Weights of a small transformer language model.
Architecture: RMSNorm before each block, rotary positions.
Each number is 128 + 32 x the weight over its row's rms, rounded and kept within 0 to 255. Layers, rows and columns count from 0. Numbers have three digits each. The size before them is the row's rms in percent of the matrix's.

# layer 5 attention value, 256x256, rms 0.044, rows 36-95, columns 0-63
092:107112153104141138098114131074137131115123093145101095122124088119124084118127139091135144113079073094117100102127108159101133142114117072099112124156106139101076180126083132159088145108139137
100:114104160086162106170169109187109128144109113123138119119096083157167121172122121088148119122177101129134119132150147084105145083115151087143129121130146161145123095120094048046168139144117129
095:136114136130135091147167105121104157140062132151158143131097115150131138185117108089167072145147168138097117108173126104139080126150126147165143107177158103168129195130135097121129087116149143
094:132127120126120136119063095096185154073193208126169159171144152153143109172096134140119106112126164126154148138127163092131152103150126170056101094126118155177130001150133140035141131125115096
099:101108150117101117101074128135171106128123134127143104113133116135150143119095159115137119127084079097139152111112119136101125080153096095088119142109103168115142132145112114081131128091163172
093:094132159155101130077193115062089126049084114113132149137126137163173114110149139218073171122133156100089083148135147103133132122102093118097136099136094185164108114137222148126089128142092089
091:079153155080178145062098116153159196106095184127130134133092074169134093112100103151095105114099086084103147112121167110164115123134139115107121054130163085175117157131060101127162132145103146
093:150176122102150131119162139144121136074122231149112175149135131137139116170135124134106129075093159122146135137104132105162131104168148130155143136105167110166184087131134024136126150130130119
100:129147102142133131103029101136161128079139159123111138126120114152093167164115113118111121093136062137143154093109157098152163062095128114119119118121088138165124033135077131095085085126145086
105:158121138106126136098101150178206100148158132129140113159087179131134146139116167143172142110078132139151139164181110173108116100159109120097141101096156131132134074144059117120088131140124164
087:158126100122123134122153127168072109158116170131140096131115108144109136092124123077149126157161178138151148133180133136099145135146157153120172074125119120092109140112134103099140190129075069
097:137137146101150176124103127074080141128102052123130123130118154169119079168115130135168131129093030098136147117135124110173112122140105142144110144144118106129113150142159131122100146099125142
115:119134111139125116126115122135139096060137169105109186129159117093125113133153128054150068112169168177165004138082141154142171131036113084109083199131104130095188085122153148112171102129094105
110:128136142164116117160065113190223165130090202130122186138072126155121128148105142148095100157183127102127108170125141110099113106166136117160134138115133124139134089125093166124167077081199151
099:144111083139150116147113137125113110123080153114114098130164153108125159133149143047152083100112166167101120097121104165152116127094099138180131165161129131110136086123111136118173046139114143
111:159154133172143132110060129132208118160130072129149138118115093109130119103098161148137152145190096137111111153120119052157151087114166170108143145119132116145150148124092157187145091110088110
112:120113115100139153088126118103071131181156132149101130119126134091121153188114145117105099139142113142181116120136126134116120121197120136181167075154167125147160114122150160060152116100139112
110:098110129081106117169145114067101083137047149106105090142098115110133150158122108154116094116126155120152110135090098170087158137125143138120095133131069121117139255136159136131115150156134141
096:153155145137121132171207167151112076200161038128123122134081117089126161082141168100121145140121106131144163124157129118091122145181101148129107155104124112055125110151200087138148110095171194
098:114130123092062065131186140167164100135200127121135130139161170121147177086129121164135141157126130126132111157125097163112118117157103145116176154078138147102159052141162169123111137105136117
092:164110077111170130074118123137106150160143146113116105140111145084143133174125086152150112141115163128096132107125129138141128159145157168205166129144104100167114074114090135103118138139104090
099:090122184158110148089096143114130095181101121108124130113083152109116096082126134170147139163077030119135155139148142091107121140141121103101115077118121154124110144119146138111112123095115133
116:135132115125144124106152117084163132142215110142137147133131126113149157121121131107140112146169113104139100135132128122140099087150128147171179141152113114125149127124118157114139110120142067
097:097139117102103121051200123175108152137208111123109110134153154172110155121113120137148154130141102105127088162136117136143158098160103064137110053131101162149120093121195114181074183026201128
093:106132155148112125137073122116189226161116143124143183115122204151176180124100142151127135118115139087135128127126121109117147146154130133143136099138118208159118081120073123120075076133155144
101:150115151138163170149166130085074138143123152128123093134135090133171122100139104092093109102104190117134118115174138107122097169139154156159131115105120063109116112122140122064157132181126102
107:137130143127101177080204140105078110157099046129142083158121097138141225137139151131121127128100110093162170163116120103100145142110099122137099125122136143111163120130135057200132142117111165
103:120130138136082144169164150099087134092075104143130141117102144145137144072125145117112149122119127121145186135124121123124091240138130146124132113080101105080137137146224123138115152159127125
096:103140109121156132129130132091056167101138140146152130157105152174103111127108134155088104122157097080135152089086119086137119158108151139175138121139140123202132167147084171169187151122134121
096:140127190134119142096108133113184092104095165139110154138127110167085106167164127137118119103100140097143113136125130138094105138191144103120171104126145128156149124123091128089167177158159162
101:145127117151099137153130159129079177061145115125122143124162109137155131131121111094115096158122239104118180115157126117144147139071101108106112136190086136087141143134098177169118173175070126
090:100120149135118141131162115145133128170124142130140153114155152123147161113087122124183045154139119136161057154125094106118150142121144107132146114138052136149111162100154099158180117170127077
103:113142125159155130062144105128130135196119107107124085123066148147121141118140132108122170118080146110102110099126114133119159113101113188200071057163118135118129090119105151192109091098148132
091:132160137104120107134169137089053074047150121136125072131089176160078149161132132140101166096132147123137177137133114142145132099106097180141172130110079140134143079125119174187166140171128110
098:099144144105144123122159114103100073035113139119122117169044157138077162165118113169155178107173153163142109149173110097132070081169118084144084116107095165119143120126114086173153103094143103
097:143167154067113126168126137119078105097170112127148134121196096080192209084084124144147092180113110156135160165181129122114108194121109150139154159097133131095106138128180122161117070006093138
090:094118113090125131118151119099102121085152145118118109169157143100159176137115087175131163144160105122119119128120097135124130160102102126115080112149107176125092134117203136157139111130148099
099:084127141128123129060072123132126083120112125132127105103190076099135085120140142129119171097214086139114108097119124133155140097079102140084075112128120106164147107127058162118098097134163135
095:136080142145077188111128126108130125128136103119159152128064158169075121086113104140131131166192208076153130113121128142126123112186161106165166057156177132188094135125121126104172178226123137
100:155161128103125111145114146145101144073126108095140114114169153058194156126111118160135111139034137183136110150162126103137154062074100105101149164156135146082182139105119164187123125140161096
086:100155143068134121192145125136131115046140126130110134134166159101119166108096109112202117103080120182103098181142119116183105181133119110204142218124069129109115126139144125070129139139092102
089:166138114125138113120144147100097119066181128116121070125123175105162103146118146174126116111161108118123144163126136103136118129107136094120113081137129133148166149128161142171129167115100130
093:139135114169153114109132137147190185174094169144123171143137130086144054087141133108071105141110093142104110094144130132143132104167159141154125188090144100101147157149041145186086138125144141
094:115125118141129176145122126097092146108184082127119130135138128139134093103102104133179114113101137167151125119170100158116076168092123116205058161102130127094142092114141199083153085133137117
089:135117128156133150099148145155178135154188157124151200141117123130125091137146151110043194112074219176161114079168137173110105082162118085136100146126167138079162122129117103123085138136121073
094:168105150101101178139115151131116113142074113140114170112136133130177148107154107065174137134076088155127152136108154127134170099173127104108135195113082137105155045102180055099165122164098070
093:112130109119113131181140122105149178053157145137134181141111209135089152108119126159081137122126169089125150060154112105086151118118098110147199043103131157144148061118167112159099116106117114
092:125133094133127125096137097151139138214125150119134128135130098095138109128136134047152145107122099152126077137090148103163192097089169183119096116094154087115150168133037137170158128201118160
083:141105139158129182097137107163137169143089106146106119135128112111163089172107121088243141116087140093090109151141127142171161119078135138094098118175120132130133148142144110107093146114134104
092:091103157111115102082189094120196050125097125119125156123140091151098107131110115104181133088153123150132133134068117087128155107184176078117124147135075098152129068117199070158114124154135116
095:098117159137118130067161103124115159180170156133117136146143130088166124115124125141132165128114120091122103108130135113103097096133143185139106143108167143168143084118216079111112123113159105
092:147103185131101133123058125128151183073141144125119149159075107161152170105159154114100132152157181107127178076184116122117144176166121185109182134132161133157120121128119146111195154149125117
089:130125124161112139116081142120139128178118125123122141135161098110147119097145119048100147161081196114140136115116124132125072140135172155170120107123154102114111134108141160060111164150094138
089:111159133117152078147131145133166175041089113093107067162108083084114133070142134132144131140124093186099109146149088129127114162063108104125130122160080135113111076128085115163068104142118106
104:157148105122123086150121120170120074169150132128124105170089124105133165088124136174044120134116061089165114144136116143083104156177161117139176098105152110091130136141059079159111141063143086
093:111126137087100129230129125128148145096132135119098135166123136131116122129126132132117115146086070165137092141122104119135101077187134150155152123138153128121144116129055157145156155148115146
112:144111140171131137130078115195107127153108121125146179098088120141074091128113138103143139081084146112116162123144128140141177147114125187157068172169167158146117041131081111174130126106157160
097:108118120080137134149110116141137073152101150126121093128188124112128120151127099147163168107052068156088128131092118126112138123108117098139036096110091143148144147136120137162132145145122148
089:132129116159098166092115108117164142148067155159129141141181101068136138144160127104144092132184128088124095116086136125107202110100098112171092094131112127147119103119116086098144137160186138
092:136109122112099122161077138109127109141132089130129124116191179139120144116149126179185089133139066127122132117123132111099114160198121094102135094128055143110146096122197188111105128124124102
# layer 5 attention output (transposed), 256x256, rms 0.0444, rows 36-95, columns 0-63
090:129095178074171138162110090099138098116159111134153201082167138167081135090108173113152086152208151105147152187156107130124178162198153128097137153100147114130120084175161149099174100060127154
097:115118162127108148106109194106164157079095146153194101096130132147149126133100173108118159117131124157138078115068068160172088221130101119153148164119123167138149171172123135159117160188113123
084:113129181119125118113111195139157118095132162135173130089160112161154147149144202095116158089137136175091110158169106199103079138094156123111128203151158145103158054212111126161137133178189131
085:144089042156121122113178144127108167142096103096107107090063137098126153129158165133113116114125086098148115107089125171142145168134098102115134136168170158098083179000138121187134124061123158
100:158081087103110168132151007084131142092129113109136162117107066149071136123102122123110121128172142158141144105126139186186151141101180144113116126142161108145103146122092193119089139156062167
094:190153144073138104173140061149138111131164114077130073158067129089064120111122129126166002180159082109131192126092102156091185171129172090144132114125161072186100131083109141154140090093110136
094:158110109133085147107078178135177091128114115123145099112178137123187127171120151130158100164213143158133046072091143196155134139121097121119187079131130177152128097084177140151138127119164134
098:167083067213118126094131194201106114208075103165080109133087170092174131107133152122119164084069129126097078110132153131164103133121129191124151131119121106095111196134114144143124143145149101
094:158147073160134185077144158116141156143103095139167108147077128090121132103175124106151148191111116100167073112142118178133150201142126155118102085145217131106135146091134144142135203070091110
102:081118053135117153146141106101080190165133076155080169110143077116127149133140198138055152120092132133102161098136164064177136132116109153109083090104177096134131153069145141139160094102017135
076:115140115099119112104108161117166168092088146174139142074153160154158138178083114122154179060063088160163099129079099123101069123132089126170137178119137161105158153085129164165104118160104175
085:168076153187148104149112089107139101142134153046099199118171089185109111091170177173127125106176182108149111124141145186133153102112154122120133168103133151081087074118151120108141154123105175
108:096133123150122151144160149097132137157098114178172082133070134145114124122110112140152173153126100052154114152147094086060143106159169131119173030158109087115109149128107117123144182135184146
106:085118102096110139108093126116121076127109122134132080038136084137154154168132105093169097111088127161055070109105127127166134172144117093087140108164136156078116126094128137177105124131121121
101:089119174149121157098156146162103127162120128154147168182089138159042120147099116183090196129177134154141191148198098105095138140157145152088116089117105129083164127214125153151117229090146110
105:086161138115144129161156130174121062102134189155165102175114108127163157132144200093131086149051115141096141142146149166126125171170102081168108099190123134106163125080135076104123114120172088
096:091084043172118147146113137135147107105087101130141190016164115131133144167173116104106127096117130127134159110137116082117133107094131120113104177120146153065184168094143175186069165165101158
101:174144209090136154115071173139144075098183112104149138110139149128075118118097148108134220183147130143127191145135139079093120108089108110181161157123178108181122064105123157100132101128087170
095:084112119122127138191096054103132128062147168130067186151122135144149124134119059171138094128101197172100098142101165123167142115183126102148149144141028150138099148192108138058118111158121112
091:090128090106129127174105039083108158124134129117112075122132118112121116146147097144083082125141107117115220129132127053079137118092132086096091083200109111174117140031128103117137060134050150
097:082095108169148120087163191172081147172104139112122159090160174130181145132178133129084193124127146142163161102156098072063072162138073142139130121120143197088176136121171125174108177089168111
090:178145134161157143196157075088128169087170113165145146183152120155163114152118114106130090141136122112157123103076148142141106128080176168194096134045046075183177120148119106124136145190077122
109:101122105133134112187139068162144086098079116109134145055175128168088097137186127101116134113032149124146187155165122080153172134119118111094117136175145151101173145091133138147109128108090168
097:143162106156123091171088049067191185122143128191145116097132097125199133128174107147113073156119092133151156131153100093100125132108172113157103157142142112168157107139123187121158078173104094
088:119146119137144124122160104042152099078158129103113081145087024128085158177161149125132060140162096121090151122137105168129150149124126111068112164174136128061163129141160128168117072099101103
097:106145096105122130103104164156093102126104123103107119096130212085104099140130082131147176078134131166172074117074115143117108141137073086089140161072113170122123128079091127162102148086114153
102:153109132162141145181115122130148188143145164118089140144096162126114079096137135094144148144116070128157118131146125158167075081137116180135169105078177047142107113147104148042130144175111132
097:170156112127128063146154054125117109114170108095045123139171193085124124154050039137137097160127173132140165131114168134144144021094138173175106142125117093147140146173121158128134075112098150
097:156106140141115140079143116133208078153111140097148163152155100115085129088128141191157162146122133154088139119141168093077070164133090116075068202071108208070119146188155144135075068108153111
098:128105120110124138141128167156072172122149105121172121126132132127102165120114162091177116128135123120123104131129126112172139103018136152140101136123167111142117161182145092138077104089136105
099:124134144142114110149108116124137083154129135103163138139066094142151163089137191162131132088118033107107085155113132144155085169193117106127126197060135083139119110063144093100129083112098124
096:143074067101175141087106118126135103126137147094151157097136070105080100119135152148082221093161167139087175116135163095124108138108163147117148118136170162123157112172122135126106109093161160
099:107163138075122105219124114078125149092133143162098156110191182147072117143126079156135103127137134170190167138159101126134144147172165081109171176037167137141157172162122192069167148156090103
083:134115108112092169114144169165213176191084144145174216098077071124129128077150183107101078176101105100128093162123137106131152190147097056094133167149195117126115239143136115075127136147057102
100:157124082155105124130124137116164190194096141148130062086149121159209116110152141099067096181064086089136123126083075154119146158120122157103143120148174156106097126146116166054133136126119141
095:155099057185127122110105147090173163089102111122107080172057152125090130147137089144117154130155146155136114091096109205095173084116148116144101113166127087167126157016088118122145173231095130
094:184068089109117144135119189158187093172108115140133095094123091171122091095169160105066094049113090131116149136138074082103123124173126142145143134130123173122119112049038171084137108113148138
097:167109152132125154182154079136121173142148110083127176203079191167134227110147139145145125124108110114117133146144135114141069124200179140160137164085161122107137157176132116147092122139078122
091:107133133148131137088133123143138097175141143126136149093185059126059142167121206073111112105087103165084098147121178111158144140058115094055096140091121136099209174072148078152062132081161084
096:107119098116121161141124113111151182166113171154144083181056125205103153104139111152073117183213112115135147158095101185093136192203067179139110101091103156157125104061130125104137084082022118
084:142127066161108145105143113127144096123126130139097095166079122179151097123163157080038132198157146116170151052081118132100185106117130117069129139133160097111095143062115109129142162123114134
090:118103141175100114105101125138141151181102168145121149095104069178144141119154192139104166157167110120118102126114164135097122150128083159126138152137113186092147102049136132061164106126158154
090:141166144137156114217114096132077066077156092163112068125119122148100159125136124169169131164124182109124148121065146184137155150083110087111109095143089123127105099068187125071166078149048139
088:101106141125109089112145109107139131117129163177058066185112164154106129158187150158068152150121106170073160136045150112126178083165146118095143114185127155160140181090097074130153165127114171
086:107108066125143136149147137178067161193081140148120067134154123121143192142136208097161055151155080123110121156103179110152127144141075149118159070119098135147138104021108123155145096133098132
094:115154096126141109130160150108109155113141130153142110192112122078102116137122203114145114109118182127157079157121226178170110120093106108171123083181152040153068152141102115148102195081152161
090:166128111156127129092108123148144099138084136118129123102124091161139153081116175136123180181076123144107139160100131166140150182080153100116071223116116137082134171086097177095145122181133161
092:103139191078174150155095106129073108066159115072168147163159169114109158142186078167157127135152165132180111098176158166125057166139116124156121162135148107133177109153166111135114122139106090
086:080164160115145053179156058121067119095176096162103137140136166129135156091176168143110129083101111156192139134156129127147077130172175107154129178113086036162145150182133150154117145161148131
089:111130100125133115132114137161080145141161115122096156112153146066129129157123180090169157095114171145135117129159162164206101088097138175180159093150136106087142140198134110104091177121228147
091:146104072131158138144119159135158100123070127116125122046131157120092125170139145084154127119138188182121134166140130113142101132128187099112160072202117081110130138255059132146111163157153125
093:157140070140156122130146098111098109164137127121142121083177135129088128147085040077148136123126100160082089144138109199124106145067165096110093139121132073121183135085140091150120112126107088
083:087105127122153131175147113107099141067158114098079108129104139100079136158098147166155114112166137192097140123130151130155156109118155078086119125075143108181136158046113041157157131171151052
088:199160090089144124176159117109128151135136111138136115156120171134170134133102066147122115177098133103166164123088122136123134136185107141151164173080117127165110159047116143119172127092105130
099:144191139118145116118120126119149168124101130144099106110164166146117080149119058167139129189187157137113134116128062129152205131085022136114080135112096161152100156052167178055143072123055098
092:190164036096151110049110123137125108140124146117164129117171112150168095097113118187044158148167182091152159078091148142105123202071111124119105159079121144143108165094145124107099059103128093
112:092187101159132096112168091090132165137121147129099157154178182148110140130115073128129110143168113139147088111079141123124103124135178116110164110053129097077152161249190195111088141185095117
091:154169130135134117174159134122132192109134107155160138121049135134116150107192150140065063117179139092158135107175156121145074113097156095125182118103154127143129161085119181086115104131139102
100:118136142127170081203150085085101123118135092096163117141062144136129156102136132100154197080054152160126138190160167066148025127176199145052134157175129055111121122167107133155117129098098136
094:140140106137125122114198186137164147106104142155125057120081086089152102123063177119054146094110174166175120139134076182168158073086130120150147135181142115135079152113043107134123133103148092
# layer 5 attention query, 256x256, rms 0.0565, rows 64-110, columns 0-63
093:153187142118174147182151128126081121132143117152134117163118131098133155088148131095163138083154122155158083148186144154141128156109142142108128135141154084120124132101137137151108156163147117
102:140088112139106079093139189191143140144151121071103142129137155109086125150211083151093128212126074177138121114112098114093129151116128154125136070098090163165124160144142132132140118122088128
117:116148193121152132125152053110093133092121113190198139163170147055148103118054184135163131091093111099095123133167164161186148115187169163118139140104131078066111129093115142150084153157163116
104:121126114130208131137119131162125130160122109147124141144167131041082141200109123131109144090089132077132073132170130135137112074156183135125127158125138093124128124102144125183140135180193117
075:104127167179093170097128144078125139156118113147142123140110139130096143123149171063178086147115059129118143166182146079130137084199179092132110147142148164141143086114098109098128121145070119
121:140098076092077124135133175171139165199163143091118106126128115173139082126165086151107113105193186112184092105090073102094143158085065131169106098091103188162123124161120120077183135123092135
138:100156157108160154126110098140078107118084109151173158165139105080099117112086170113119122088040077108083159119148166178186142126168193120124092153134142078072084149104114097109094152134160105
105:199140147220144119121129148183158023130078120105114205128163103170073138120152147125126142068129099107138117163137112082125135142180175118120160151177168119101131156126111107118137152090177047
082:134133138108147137159127134200068125086161180154135205164066163113118112117135162099195139137128131139135113132106138163172111138108150132175120177115150084127080142144159122122085120078069176
100:126126137130098165186200115120060141081105158143131108129122106143181127143145110077157104119100114186121092142133112132147108101135148106088158133156102126161174103126155131108098143169137117
103:158111132155067196122139144141188119118155189143121148123055159162168146107106174082098119099093130109078078106089129105143141125194142174079144090165103172115159136130111098125133111079123122
085:107127122111097108071188108088133164112131117121127148116148118139136082109105112153057154113131076146110166089156178130115111139082102148143131114065114194109060099129069164137153132150123105
096:091120134108132128099083119124157154140146106139125091148069188077128117116100098158138190102125154161171133175126164135146064096177185191124088206110093118119120099132129176166125114160119131
084:111138117084125085152145139100161079149192128141136109137154152077113177075114129167127090112128120110152112177163129132102085123090121101086156122097110173102098154116153122090124096148074116
096:162096115078089098101157121122063124151189054099129129114141115106124074116108110217162126152070157163119176120125132152172106151106123167117165119127147145150060154128145107150126089139118159
100:132096127186121129157129094134138114150145129184120089176095113153159142107145172053166081109165093090163115134107124136150160144077162147145101115099107062147171116111148103144119156141139148
094:102109151141175136117092109120175100170169094115123153153136185082039162112149111100102148150092076132198115123175195084133114117195173069131163118122131088149109102142136167151120126160168160
107:099111134123156083153121128107136119069146081081116141096167184146121130126126122161172184099127099149118172122187156077095099083153141151119107099168154194128173073134148160114148124166096138
108:099115154108099169167116086151144133075131104132129113146123103126111126139122134169141170117118160136047129096143177112157148139124100165155108114155055134212074072127058163147158140184094143
092:113140132079112100169179103139150128072155103145115145134118185147100136130116164152125141162159117117169136142118167090112174129171147124125192134151157129193122112114194128091133072093153131
105:089180114145179198111154137178115131187124093126149110155064187158158093111168137126168151105173122098135140080199137153108093124143129135142106172163106106128088128116095164092156141119114107
101:166142107109168197150120095166121124076113153153129195096188121097104081171119161119147137077159131073079145102131129133112140121127120134151087144097127135165158139136079051166068122053180148
080:145134153129143093131143143123159146106165133150144091136162142111131078152131120142098095147168071165104100178160131059116140102153072077117168124125124109117148145139057200120150134145146072
092:106107169105152112184162161154108079109152131087187115122120135117079133082150094158128165129133099130170116125159089125128138196127112124128149199109165108104060182133144158091155093091107114
075:180143114186112192098131117173096116167090125166098159135088113128125131140154182069129105078078134178112096125108166159159136155101202134155126158100135102113112158156090092137115116115149192
099:137128147164124105125124163174148081171151128071141146153142121148115128071152117138094167133042119103112163095151113088091128149127193150122105106170118167114148141120150085137167163165096052
097:074116110141143148085133099192119173185140168156133144188118116111158074095087111121119139127105070106150129087091190156153116159173146111189077156082122091090127134114148115097090160103125119
097:118115169149184121150132180192174122139142137156149110175105188131124106118153130140159137080166068139158076145134123163164150106190189157097117185142082099152136130097137146159131147107102131
096:107132125107192091146115089119143101159145193150108121123145094135117115173118111139086117034131113095125143177117071154067133101137133077135083134134148077151197140124051171175122091162187104
077:106135149126153110169158144153121146087127138188125151127137120108195108158121116055239129161151140098124111120153153171198098136114138132140134148116156131114094079134144094106095132136093189
101:169148102155154174102125131138145182179135073131128172142105060116115162129113153124144167174159083044119102108164137119105158125142079146134127131120132129064124099111143103110118189038146100
080:163154110175053130085113159104162127136151166110119161106178138126127137126099137152068112083122099163134159132138130114106109106079144172121196162111137162122174105111132182095164142152118088
105:126083084108043088103113102068124180123129150110102161068103092149168103148093084143118109133140143132109093068130097083140143130080088153108139098103171141133087155153123105091169128157071089
078:106147164128164150118094109115094103137090096130128149109141094115070129122146112101126129062125099138142110133142176120137185120125090101181117122144109076137142101080109115159064226134123141
132:114191167068173057119092153139094131131137149155156212155191134108113075125123132084171138087113110131119135071159173185156107090145090158185150175086154118073109116098129116159115152121158163
100:164106139109047147155186123072110175063163090125103064073131158127222171147144121155145164147073124135109130097166089126175108158090097208091080139139174163116111100159111135099142128165125166
071:136095139162200092169089118162128080164112106155141115157141121170131160102116134138115129130058170141091144115076101150186143169107140071164135140190121099088142092119066139140144154198141135
117:146154177117244117146108136165135122086121124156175166208119133086114122079119156087126158089083102134127143115151190156175131123172153139186092159169167073115089110076122110179101115149147143
103:156058105132114100124065146122155092165114205097099114101073122139090152107180095142099106153164137148120140080089117086130110194092071091087147124145095112183148151169140122132147111112093167
100:149131127131141077113120135111139062082099120118107043140122061134182193120144162128139132170226112144083163120082081095106177136114102141112086144188152134123139137131137068164128160137120097
101:146135109161112203136112155164120157139163143126128144125105170102119150172164147100105107087137152155106116154195119140136099109137102135115136156091152180072113132155185152062068116109142157
113:095088114174101112170132108158066145083160156114136145092157213135090112167209101126149132100147135200130126136139094088133125151120177132079120134081098140150162184181129152133108121140129145
083:124113083092161117086177127091115144106149102130118149139087174079098170148100136188051164186138113153177127088100116126163167123116114112122183151177137086134082087124151120133172102144163144
097:107137154146067166176138106149130139155106131132145104154111107159148159085176142116152158137130141130117139222143092127109081220173149123091126147135105142116137160144144126099115108091094143
098:153127130083089114096200119116067165107149150108120121081181147112142112117116129140134156068150182149101173052151102121130051111142121120129217097118134172146063112164149182098113127094117152
096:101126147132090144146135118107156163123163080150158142136131112169146083092200118081140131105029153107139066115124132143170178098100128130149127095134097115180124167132106117158135141174113132
105:145123157142155187111092164115147152145045043127115082128104107151087153156131164153091137177148152136162169053125142134104138104139094140117148088157177193146163124096158159122168100121092138
# layer 5 attention key, 256x256, rms 0.0536, rows 64-110, columns 0-63
109:130205122105195161157110161198141120168126156135193148201163184054098162138145192144186114118164129156114101148157126171131094108144132089096130181148151093087096182105090128142120169087165115
131:119084102171042156084109072102183146108100101103033099066124135180162111172091103188106098131181173087145115169120101072105155149098106148077113161144114132232120105177102113162179140163138090
123:079148204066123138094163049086115116147146117165169139164120126189167152115090139148157087075151126129106128099175135192112150128153159111172112069114102141125135148000101152140127126132190078
094:159114102176211208152099127097113108084135067203126130154115073104075164163146103125091142119140131127115134055103173108096129110130111148154172164151164101114153120098110181178115082147132161
087:171040151133139143078142081157163143138130132157095142102083055181142106184123098124151147125118114099137155130108144124175129169135198143171160121121099114114173117134178127117175097157163064
096:181163124152140127165077202195165169104121163117144116163166090074077088062174136119099139172142107138146100130081133100189082171072099147073129174104160147153091130157138078112115139102101184
079:160101135082062103126135174132145144100091133134112102087097111204116143161146055144142130176117104120127151127110172138138133154127084107188108135038151129154123111125141136076108091145111134
098:089134186161218091137120149185141106183112080133168082124087092109112114148139154125078140085096126135149133142132180114125130074132116112157146115117129105121139164073135136091129119123188120
101:088160145099174149125179177145091126154155124128188131179113143064141114140153201108173125110153169151116181114179143150135074112140161088141142146095061104114104126061159121130084076096106158
096:092127158117166122166140150152026124109150176158161110112142165054126149112147101110169136118185131125120120147153114104155157084169101100123191084166148128165107146108142105091100119147107111
099:095118109077075093095112104163100136125121129129177107135127167102166142143151148096150130104114138119124113168122111098148114138132119148048164113082176172101125144093207113099142157087075144
093:157086103147072101147176114042159090146120156085076155058113121190149113146101071131128137074072134128133103092106136138146171117120146164166137134133145162153110101170089112143148159142169083
099:117164163081130129145138157067145093115106094115192081126091154154090123102138103072126124118123112124172146136166197091148126103158157165106138118126073152156096125087166157134075171154127119
090:147123141150124097129149117154108109207122137115118122137170075170153139081128104183086183185166096098123145124148121150091117162093122156116096097107188116116089099153137190105162173127144095
091:139079119170062146095179201119166081137150119128101132084080148144092082117160136117159124095171146100166168111132089142126128106102157189163116128137161164107090144119114099190109183151198137
095:171143106139116147065066114146057163101142162173163132180095121097099108063154145143167043119110129163129146086172159138124146094095168103132130126099150108100156147067142062144158113099097133
103:111102141155120097126113179086201123140163066112182104145121165158133157086109102072146092126110155078198146140138183142178189166128122066115145110153069073116141115155088179177093139144138137
094:112169128127112099140119102101155075094115092054142103146128144102141172169122108087173143110124151147141095113200135107156082134226078130135139129126081144111173109159129163136131155147089100
096:131087099170140201106201116102121138088109149055134099123069147153142164169104085152160152084146162103085153108160137124160132111128113086095114144155114113172114089136119153137083205158098113
110:132115166122101156123151097112166164141159108084108079099094161152140160174151118140144131156171147113194095122136169124077095146136113153128088068064120150154120110149121164104153140095117182
106:117138162136162154148083147105129138158141102155137123209148142114118130107170133130118166174137173173050132101095154145083104100158125073127128142151129113147129128093134158133124093103122125
092:120135151152205190146175170181128147193123171125193122132095064132090139155138138114166110074162178159102133140105123137121090127116148156131068105126084100174131101079157157154087118095175144
090:100087133142139061180072068086167093112107137165105154080153084162121175125142068146103137116158082099101088155092090151133177104093121114135046167128176086186175118173125086162178140187101057
094:121133127057160075144130179135156137153134109114139130132119119174218132106098153170182191128116162145096129125147121143106111172128086111121158118143082120121081120183133176165113142168175154
103:113116138155134137120167193153072160149144133178211167151105130124127104085136188077126101099084191128108164153126154143179104120131193107121141154125115146110115143072152099184064147143198157
096:186113108178136113173127096164140064122068095105093149110091130136129117160086108184095198148149120113159125156113143103112118116153144182094099136164195146108144135125176139121148106105079096
090:122153132131113129138082118075120105107154142149118151193092134175126076101138107110162129133066094143169127140071188161136106126136185138138126117094065176127139086123111077136118088112134118
102:186149114133172100117115144133125122156131130167210158165088164146173077124147175134162160109159111101123166119150156109105126082089174131086146118124144104135178161092175133150088117136080143
096:112094178136123097134059102166144101115129150172090075133137069153170138115113089128150073087200124126082148177069129146116137141121161146090079113091115132108185180142061081109171157114132124
091:134192118059136148107123158011057142147129170134195150169115156109135139102095114103165138120100087118119156073155176125106074109142143079187167162147075129123082125121131139185092098144141168
100:160153161178197217120070126152105107150133138157150117145127112114105142151090132111087109158097094095185140079134113105064157051168139153172137117123130111132145123127109137050142084098170112
091:147101110172116049135105100129147100146123094124091132093149078125128114173140137145093153099103063150176109140089109148163126094087152208114161113107185137078180097116154166075210142123118116
113:077101112130017114100173118108104150178148110080034136109123110112157085180170097117148163138136122120151120152158109133103115085084069126080155069156163175146119088167156113107122160167092101
095:158139108099216127153076182160180106105158147160190111152150112092075155087058160145139159136093110100147143108145194187131130145162169125128140127162105110081138172093108154150167110173145135
081:151100130112110103142164123111087117109115109086138111097129152137145152128150088179135145144077103143114135078170111133118152093098096145105130134128204127134079106140145176057142113152060116
103:164071128074085120097165111109131126085166141119055089074111107092126133174089116195094191149159162145114143145159096099099127134085106133123149142200134165149132105167127111162133149106140132
091:135180093094176113111059136166168109092128152091149156130178147109099152059089126114159110104130138178098123149166159096129116145128125154081097165153134137167142119142149099122146148115124097
103:153128150100200174138144073153116097120123135161181154147166124090165114092104173152160119112080082151113148082128172160170179051195156092175115099155126097069149146079158156146075171124175136
119:147070079158103112159108165133127117126140132076117074055142143189032153139139073116086158142120147111142102145084109062116086176102094124090124138143093122155143128255094129143144082133130201
103:121162174162158199127098116139173113142053116114105066109132129146063164156131104081106169139176121090113127144101113112079157137164104121107185156175118084098148063157097064154206123103129110
092:131182097144115096167096136159114108134128115118125122117094115065132162125136156162139146105061151148108117147168114169176157052194133169087153158113139164101105160167187148117109080062168108
098:140104108129143084184126119145114152049138096139172113140163217123086139121129102125130129177117215220091162132155134103128089167154179120071143178095080114163163153125133103149115107136120128
098:123114100113134163097138127156183177088115116143125167169121147092126217124095125167079156196166173139167092135121126104151142159113074093133195115138145099183113131135128166121142086165102183
077:116128156133085131205121179114123066136145116128063068113110176179161115115167130122143168162114155150153111118094118133143071171137129134084098093129123155108089113104125059074100140099068123
107:128073129153097100126153121156136146152150074083107171073082106135137133147144081144114195137065174148142127091128099094147117136132133129138136159136164101152101090168167149158134196092088127
102:089122182127057140171160123115088147131167169186143093116135107123141068130171100153149120089105143114155127160151139129143121115093119166112116090117121119117159144173113131139120177158134120
096:137127211146133143144088143076114067092069124120115088111130098118137142152167176154070180143158108158139112138151119183131115094107112156160089180169135161150164105122044120102217126180077157